Part of a small language model's weights.
Architecture: RMSNorm before each block, rotary positions, no biases in attention or MLP, tied embeddings, capped logits.
Training: a variant of Muon for these matrices, 101M tokens.
Each number is 500 + 50 x the weight over its row's rms, rounded and kept within 0 to 999. Layers, rows and columns count from 0. Numbers have three digits each. The size before them is the row's rms in percent of the matrix's.

# gate: layer 5 MLP gate, 320x64, rms 0.282, rows 197-227, columns 0-63
# up: layer 5 MLP up, 320x64, rms 0.314, rows 197-227, columns 0-63
# down: layer 5 MLP down (transposed), 320x64, rms 0.13, rows 197-227, columns 0-63
gate197 088:455523448492463563629519469469470445575538352517508579477427482479500551540478481483553551507511618500447506524600562511435429436496552512524492465535547486491449527498451481471429570473445501
up197 091:475422491490477581398428623470502462585425461558524480508487528566481440446564519538515417481522482493456521516520481433503555532402524510524549455530448516502476444469425507454618462511455417
down197 099:482544593507401574485547374466490467394541461503517567501451582444384555536487454566457505484502521548516568501513568533461434431545457472500546543439538522453470568477453518524438488461499485
gate198 094:419435458540463525498424451588540498514486386510472522443575457443438458513497526579483545483569392552575514512440515505559469570503523465490384516510520483533470510444522450525511511629528468
up198 097:438465572539519445489440397470513520516460545460560391467449515420367524589481524499574527564554490497516529484561406552523535503492469521425547567417509487527517492531538474454474539566467434
down198 096:559417493499430514527526562432475589565510582449572574500569535491566486504445595511602469504511417527509495416446506476558449447573443480520457484454449508437482502562465547480566517474582511
gate199 103:425486404579541516553459540513483481510485451570477466523497551491468497487487505457579537471487417361383496497515529566428459546511486533523579597534496473628528497482467526479585461512455533
up199 101:463533533621498532485467462491589605573439531465548516459472490418612568480543504528484584535497544492371520507525494514559417455470591547479488560476507455458538457510538480521499423548483532
down199 100:507553500394402450477569498499486404405571477549443530418425448463504509540477494532520578517520462475588482465474404446439531576521437508482429481509483523454547512542532540484483434479598541
gate200 097:548512503448506423515396512454578451465443496470471501446424519551492495494559449556511477446454494373427482491526480366559439503558483530515426489506598538457511596500442551520477530453453531
up200 103:415574586541566522546594447495508487496503585568463538490457595458515462447447480454490461476530493510572506444508520549512467522459486578446460406453394558455545431446529519483589549483558528
down200 101:526512565410557469470462562457489515581572492428519428448475482546598507423481516368447454532471469461553548483542489476508489535579597545467543474407476473465475449444492492556500465553470416
gate201 097:460483456486501511430481470437553420425513499493527411444492505565524581499511492510529474508491481524424500370456466440397456532613423489448468478484478532585466489519575385510500446521539567
up201 101:513515534542407526516513451444503649548475488457536480467480534505487446521514505454566492507445582611496435595496451501447605491530472539447435462543545543510486541454465433393488512542520415
down201 099:499474506427494518521549573425466478425537548496511491512502432522463530545518543430473579609550544524485563541496544407444450572493454534357513523437478524555599565509519517561482428455528543
gate202 101:549493538561426423525525453488418554429450516521533409535460473503479510467571557590435476541515447432522544545450471465384451431555521554461413493589515439506487555516558456466539505452443476
up202 092:479586521506525398551495497563415488569514540485467425534525529539429507519545550468450464465561517553482481531526456522593531468482505448505525404412595546506573461537562512418417539418430519
down202 092:538477632496529510416407557494481436459497528494486527464455564457553548517483530541549561454486571622543490452440453432490490470460458559465565467460416528437487456481496558476539414436523434
gate203 086:454508548503549533478516440517497521407433555489485425506483504501613523507440507554554566537536536385500501525503485530521530502518513439522437385447549507384546523410505517426519478546444617
up203 077:474465505585470532559460481399497414470521519475423429493530553488509494517495372419396499512433537482378491498483515518539505543495460511553511466508573517494516504444594408501539536617498515
down203 090:516550534504517490432545505617427624434518548540497486474508523476626435455562509621508539549520555503519486446451441519500552554400516511501451463428501539539533436482433568519506510449504520
gate204 097:472546552543521428489504479515599444471476613602445502507440477521517598508481454550542501484468511512496438484446568489481440485513376488584563446509511466479490568528555540432444415585452525
up204 097:580522466447437478502586441490523453474518529603556512458500553535526416481435471570477561412435529485522510582566404503535401419528491483513462497449578466529501555550536566533501468536505412
down204 098:473445501501536474481422455619494604463521423486526544480489494473532490421550439541500640501586511503500534473397453451492513547501389505507394439451508507433497455494456484458431536472499509
gate205 094:535510501471548441516559473585549424442443421513584492453510583533535551445449465581513412440517465445485434553504538441521569516568478432536553524479549485487400507500477556501484606417520518
up205 105:461481411527468532512444487487485488494597586445425454447512422425427525608551485526538588532512533519506536469426506483515526587561436519382560470480493481536604555488527462517474463552472465
down205 101:517511516566433514499494441546541517564399462423494460533518482464611539504499501455496412493404574470545521445522502568493498506527509488480539461327478495550491517489478485567552366513468536
gate206 098:433522446524579462437569558548495565531538525444452444493577534428510508523497436450469467528553579532429554532515543408443388457519507513452570482486446498405510481494444451452512442493563586
up206 102:549496538460452503459489445510667453554491532462537455563453460468480499509421524580600557529559380529549468473487466534491598471469521490516547528529504521574530486555388466493448486444523503
down206 102:487567444487428509498520472524491565526475529538521558443524481395440544527466442502523417566568454586551442593564548508566521488489531533545375490519481437501506511548605525574455483539562442
gate207 106:447546553545500526453502428431480444515586444552494575502548551438431437512512463549474484455482485470462517402471456477530422514495545473553492530549579484489417614489540490417551467604573445
up207 099:520453512486458456568414483615463542490482549443510552529471451500443546548455467488535477563506537525536444526530493571604582505535493513456389508569489544493545465585460521412390558507570536
down207 103:463516492535501473507527380560503413437475565444485498605634545533470481554477456473445466456577474512538592435513505594464398504496503424491518513491495513551560540494542505469491526533597551
gate208 095:548562476496559509466544429520538417498555422503462494519545548525601480492441488506468507440444484429516577512468509498404464474640436478480385500490485418491430542513523512576459495400510525
up208 107:518450539490416543483599492549458500459345552564529498473512477565476515452465468513547470504543538534481455550510667494468543500446576573506486485471553530595477484567534519534461572472502468
down208 106:492512450472518427611557443508514488469518578498538472512522548535522484454535430445529492450508520577501411614443559583480521431537549492415444559561474468577471634522473450543485535486478511
gate209 091:607491529442540469496479487508517414511591511465591513520563469429569502588523580451473478456451493500473523524384531497525508575533489612575518502531554530493555612505494525531579482541499432
up209 081:487488477530390513504507494421485522382560551391542453469492495452532475486500504515593432517483459556489577519494580579462551439464490543514531544491487546522507549494440592486474608424406469
down209 086:451511458509470497540497538521462572483524465541407387528484543579478519517531420435469420558489486432534429454524518592437532512591445387497486458424473435509505411522489455526456449527564539
gate210 107:455500482475585509477470495533530577513502540548490477472455517588473579536528515365433554415515496522491424479452599423546578483524459456484400474435451608510488487417500493445508528498566510
up210 100:473452481513486493583525495542567471451473418570526528508515478527444464492480485503552567554529538477618548609480528439572545550520568412523449518493492540441425437437466557443461377521469453
down210 099:432513443493505478452538571509583577473598572516531549483430464562437561528519452470522441473507442527505512491488582432521469483509455473491465594502555554463418412456445526502415522471501369
gate211 096:463488470519520481480528485526485529484459558582373520577564483549513500531474492522503483400512487603523453646454535472463569547530466439459507442536600473545530408571538538525559453462503545
up211 092:528387452398539524484570504505465585441496472450561498473530479484544522516564481570512457445513448521556408479525374450478463507404446479441469570459521434599473552503458500491528424489521536
down211 099:419595409547515434502446429461546506455601524488473478511510417534440546542469543509519605536458516509474534425433521496478580518507571541460521504639458514549486504565527559484435475537487447
gate212 100:430565463453585429479332554504528424538445448531439462537461461507484484560530412445535554507506422524550491509537504500461555564574579529485502431477485479504515522414518555488453500575481538
up212 093:415565417540550493511452451488419486459522560477476571554484433493548452573502519458551473494554564614483552555535555462523492499520469512435528451610415540454486532506418442475399502558482523
down212 094:493443504580453556505509591397475463499523554448456533445544506498422438523485520359555567475549488470471491515522589577573531498502495522517508521493577514536457463416460436501520580416441555
gate213 102:404539419551471410506538550505540469532539406487488397502435504501493538488508479481483458439503535471535514420471410485448523544482563588460383516455522486567536503543558481540503508386405485
up213 095:389428479490546454599465486514589434489497509452477408597469506444519483412501455481519571504615525451445488539477465508568621525419510491514526510537510464420500486549522438534552522493539534
down213 101:609499541457471447511521499510492605521538456481555469392456466522583509462537497453544416441587566492546411449450553386553475484445533524505463525573511467490456529564514556453505572501558479
gate214 101:455565445465566420517596555569528424460526486497423549512556495554630480453519576495466345400558552495492483471478494525458500480495506429484480574444463440488489491504536471534467495490513544
up214 102:495406553559430523527477493471523585497517458530595557521468537435489482487567582530594509548531503346508497530621475538481430498499465519516496555539516416500510505530404464538473514518525417
down214 101:549475539443485540494456501578489439509500510464487405511472505403429449511419501535389556401461420487510487540441515593417453548507558522507528476383486518498524552559499426441497452437498466
gate215 107:509443560521558448546495466449461525534471455552467454571439525383437468535481393466552464476546489586531497535524468443491494466396482480508442431573504531595448517498547462490477526409602455
up215 114:445574460501534430460573589496500490544527517553545485490603501540426483377481509480486558497501426441400570416505554498500525504483481465417522565486403437523433515483477504462428520558522433
down215 116:447512507477580610533564451563459472449454528530543517408563501521628524404501539537484460502542494496489539425505490472540455516576547445437573525412581519480513492403467504546553516558461535
gate216 107:494429468534515526424554511561534563564545516499515517540526518475548580493434586514424317454455515445452485471507501522489501520513553537428535481494529444540533445569561499522543571497536382
up216 107:513469487562482489514540442427512468484601474511485487472423549459550546407393538552536378546348451516460426552515478483487475505449519491472594512496507492599518545586513509506473475522488528
down216 112:449528576575485538448508515504453542523484554541454420542484383501484572465508500490515481527492518489449539432584482392545393500450475489460565444526414489517400495546525476423426411504556525
gate217 096:451560544534556394540524510508396539511488541503509551474583548541484514495552533389451513498452528538512498437465578427601551527568542418467545523435524436500566454569473551594526478536478509
up217 088:491517517510542502594462525506447524472445428529490469518451471506413557413518497474475470423463518626537507493520471548367514429521529522562554530500451462499496477540413471416506555569489369
down217 091:538431521459517440414523473487429630484496513565567550464522524559517435514508526508569447427595486592484454437498455350553464536457550471519554491481532453454535454493500498481520496557508571
gate218 098:493574447566567463476462564470603498524561511550447484431490565555423517523596525541431483472530464535401506491471526462533445510519533559475559510477504500404429459471436521489424552380555480
up218 096:530522393525494527544484623521480475466469506487528529490508431470424475466592508499531626438490550587507433398527510448502465391478533528501503556475602464462428455482498536558479545485540550
down218 093:451465437530531561518371513496611558488510383513477436494507588596475482564456461450485585493438545519421535524446382524523551456469510458515553478506501531459453455492444509482431530505500525
gate219 096:410532540525477430588540474457539435455460472496551484455388475528550516554420518448512481509550500506555583510448557420572548494512480425599500474527494483395493588545526497544527558537432553
up219 109:516531432512525546533443468499473488502507480558474434527435419400474520479507582399433548500566549532536547515460554535543510421518446472579344491522455513500500531461410502426418500528462457
down219 111:596505535482474499529534535473473594451580537475492537517559530502475524612512582582459486471491489501524470444374595399385518449491457540543401462472457463520539496515511539536553487459516542
gate220 100:441548505524526486520551440501567562399530544485516472524550432477513428414434458425589524377479464532505584478492517429512486435491503456479520456536546541484558474527486487500491560464660529
up220 101:442498572523488545473577422515465524511519534499489452499570481577585489553496591445570516521544497524542503571385512486459544419440518410499498407510553520533535519576527485565477621496535569
down220 094:581479537475491520533512485435489565508507538443512546558528480514450445609581583537480635479519432536461466494540477629447622566516505518505473475493498500424522477430463496530420508553450504
gate221 100:538585466505489578515474453514586492474519449463505541453527460438519685554525565510525469523463558552423499570464574483437491555537518545508439531398547473472499527485554457502439487443470570
up221 103:583451549567422492527468462529477466502539562404539456546545461571511510476461429509416489468487440450561365553405494482511526526486476416447463443457435567505578491536536527512492543526457424
down221 101:526475492583453559488494455456572589490466587573514406566524606520475500412551548485506428601430507506490468494530483490488544476549510491542479565553405508412483538490484548470418556507475425
gate222 103:407463487451518442544537505521594569533502447482440517495456587374538527528518494496474497512561467494467436467606431533570555499501538471475539517532551386467470492423544482462570515592561546
up222 108:521473499574446538519485575469407504434472494545461469447526472501501534457514500559532479496455550489421509441515548542519484548513545427509512515589441504468451463519449477535548468304362494
down222 113:514554450435433453515445427489469469411379520485521420483472513626533534462485457448499589478461521429515457480499492431457532477426511487441510536484614483455568548536510494483526427416532549
gate223 102:434512515571507502579589570442632541432413519477488482528469528586532557488516391467574556430545499455464468506574458476463498565512537494542537472456481521469486543515423514511497396567490529
up223 110:484468394475493574490532535510498432520525450549418479543480534500522455425487461371532507507454593532580526510609563487491545509604550453507468462395533519520480419484480544462485473443456429
down223 107:592438520596526478505509433512567650542420509531568462555492444479478624497493433439411509475484503526505455553494564505525509566478411504516500487497510432508497434581455537494492504514573455
gate224 101:480565514505497501561479540525461448489386565393539468536475505493553449579477480479435462498479490421545452433486485399493470545507498462539387584524437439594517573481485510426587516501493557
up224 111:582417549498483506546451657491464597508555513501458502556432534502565583530598601447401544423504493454517500482556502508561509499549472473452511537467519484480487469469434581444495473528507499
down224 101:543491523375538416580410458435515562421526549482597468553489523483473483476514460459481472510480496454581548566507574408520586502440518507439469553491451472431452456528500504473436430567528534
gate225 098:511505534556515520441543446359562516459425461529561478494498488432497504451542505493627560467441379562486497501510480528499526490540518518420461500471478438474571501468481608604512457549570478
up225 108:444535401431530537475411496495465567484543526460460413451561495501445602569498492494516543489490485526518489445453422468480551502592485416492495387556419595482502491459538459457425562495515557
down225 098:504496537491486538593450483495561490503539501498488485444393595517580582531470485469494460486449618506537508502497558427515440459445406549471474533553539494599496476601574438450540463527548576
gate226 096:485499469562482520560492458418451522526448391456481458498488487517545517535527558463534425573540518575501574478482499452458390391582593450553416466522508534429445534500495559554541470519449427
up226 108:473402493506518469472531487400474437489534555447453443480487563503488488483536628480491449533378498464508603482549508568482494549514419551427455556451404447462454457468527496545499542413541467
down226 110:527500482560557476460446575388473490440510486524514541456514559436400528482502467586518561591435565551518529525603607458513525544519490580556515530453532445503426453521460459546434482517522563
gate227 099:528557513472502537520476560478528486481458530584461431495554482439565492501528504499455461577548513521566539526439471477519439509554555374422505537472525493447446592590596586584514579455547561
up227 105:485554506603547553473474499526436446515535563519549457540434494579547560479574473593441478526522431543473490481533576498426462448589538462522475505415556463451507471600469603551463461453449483
down227 107:507528433455495591598526508456431515488461494390474494510520527542416515595506495654465536470497468552554488396512548453543505449484510472519440452468492572535521502424522440520465475444513408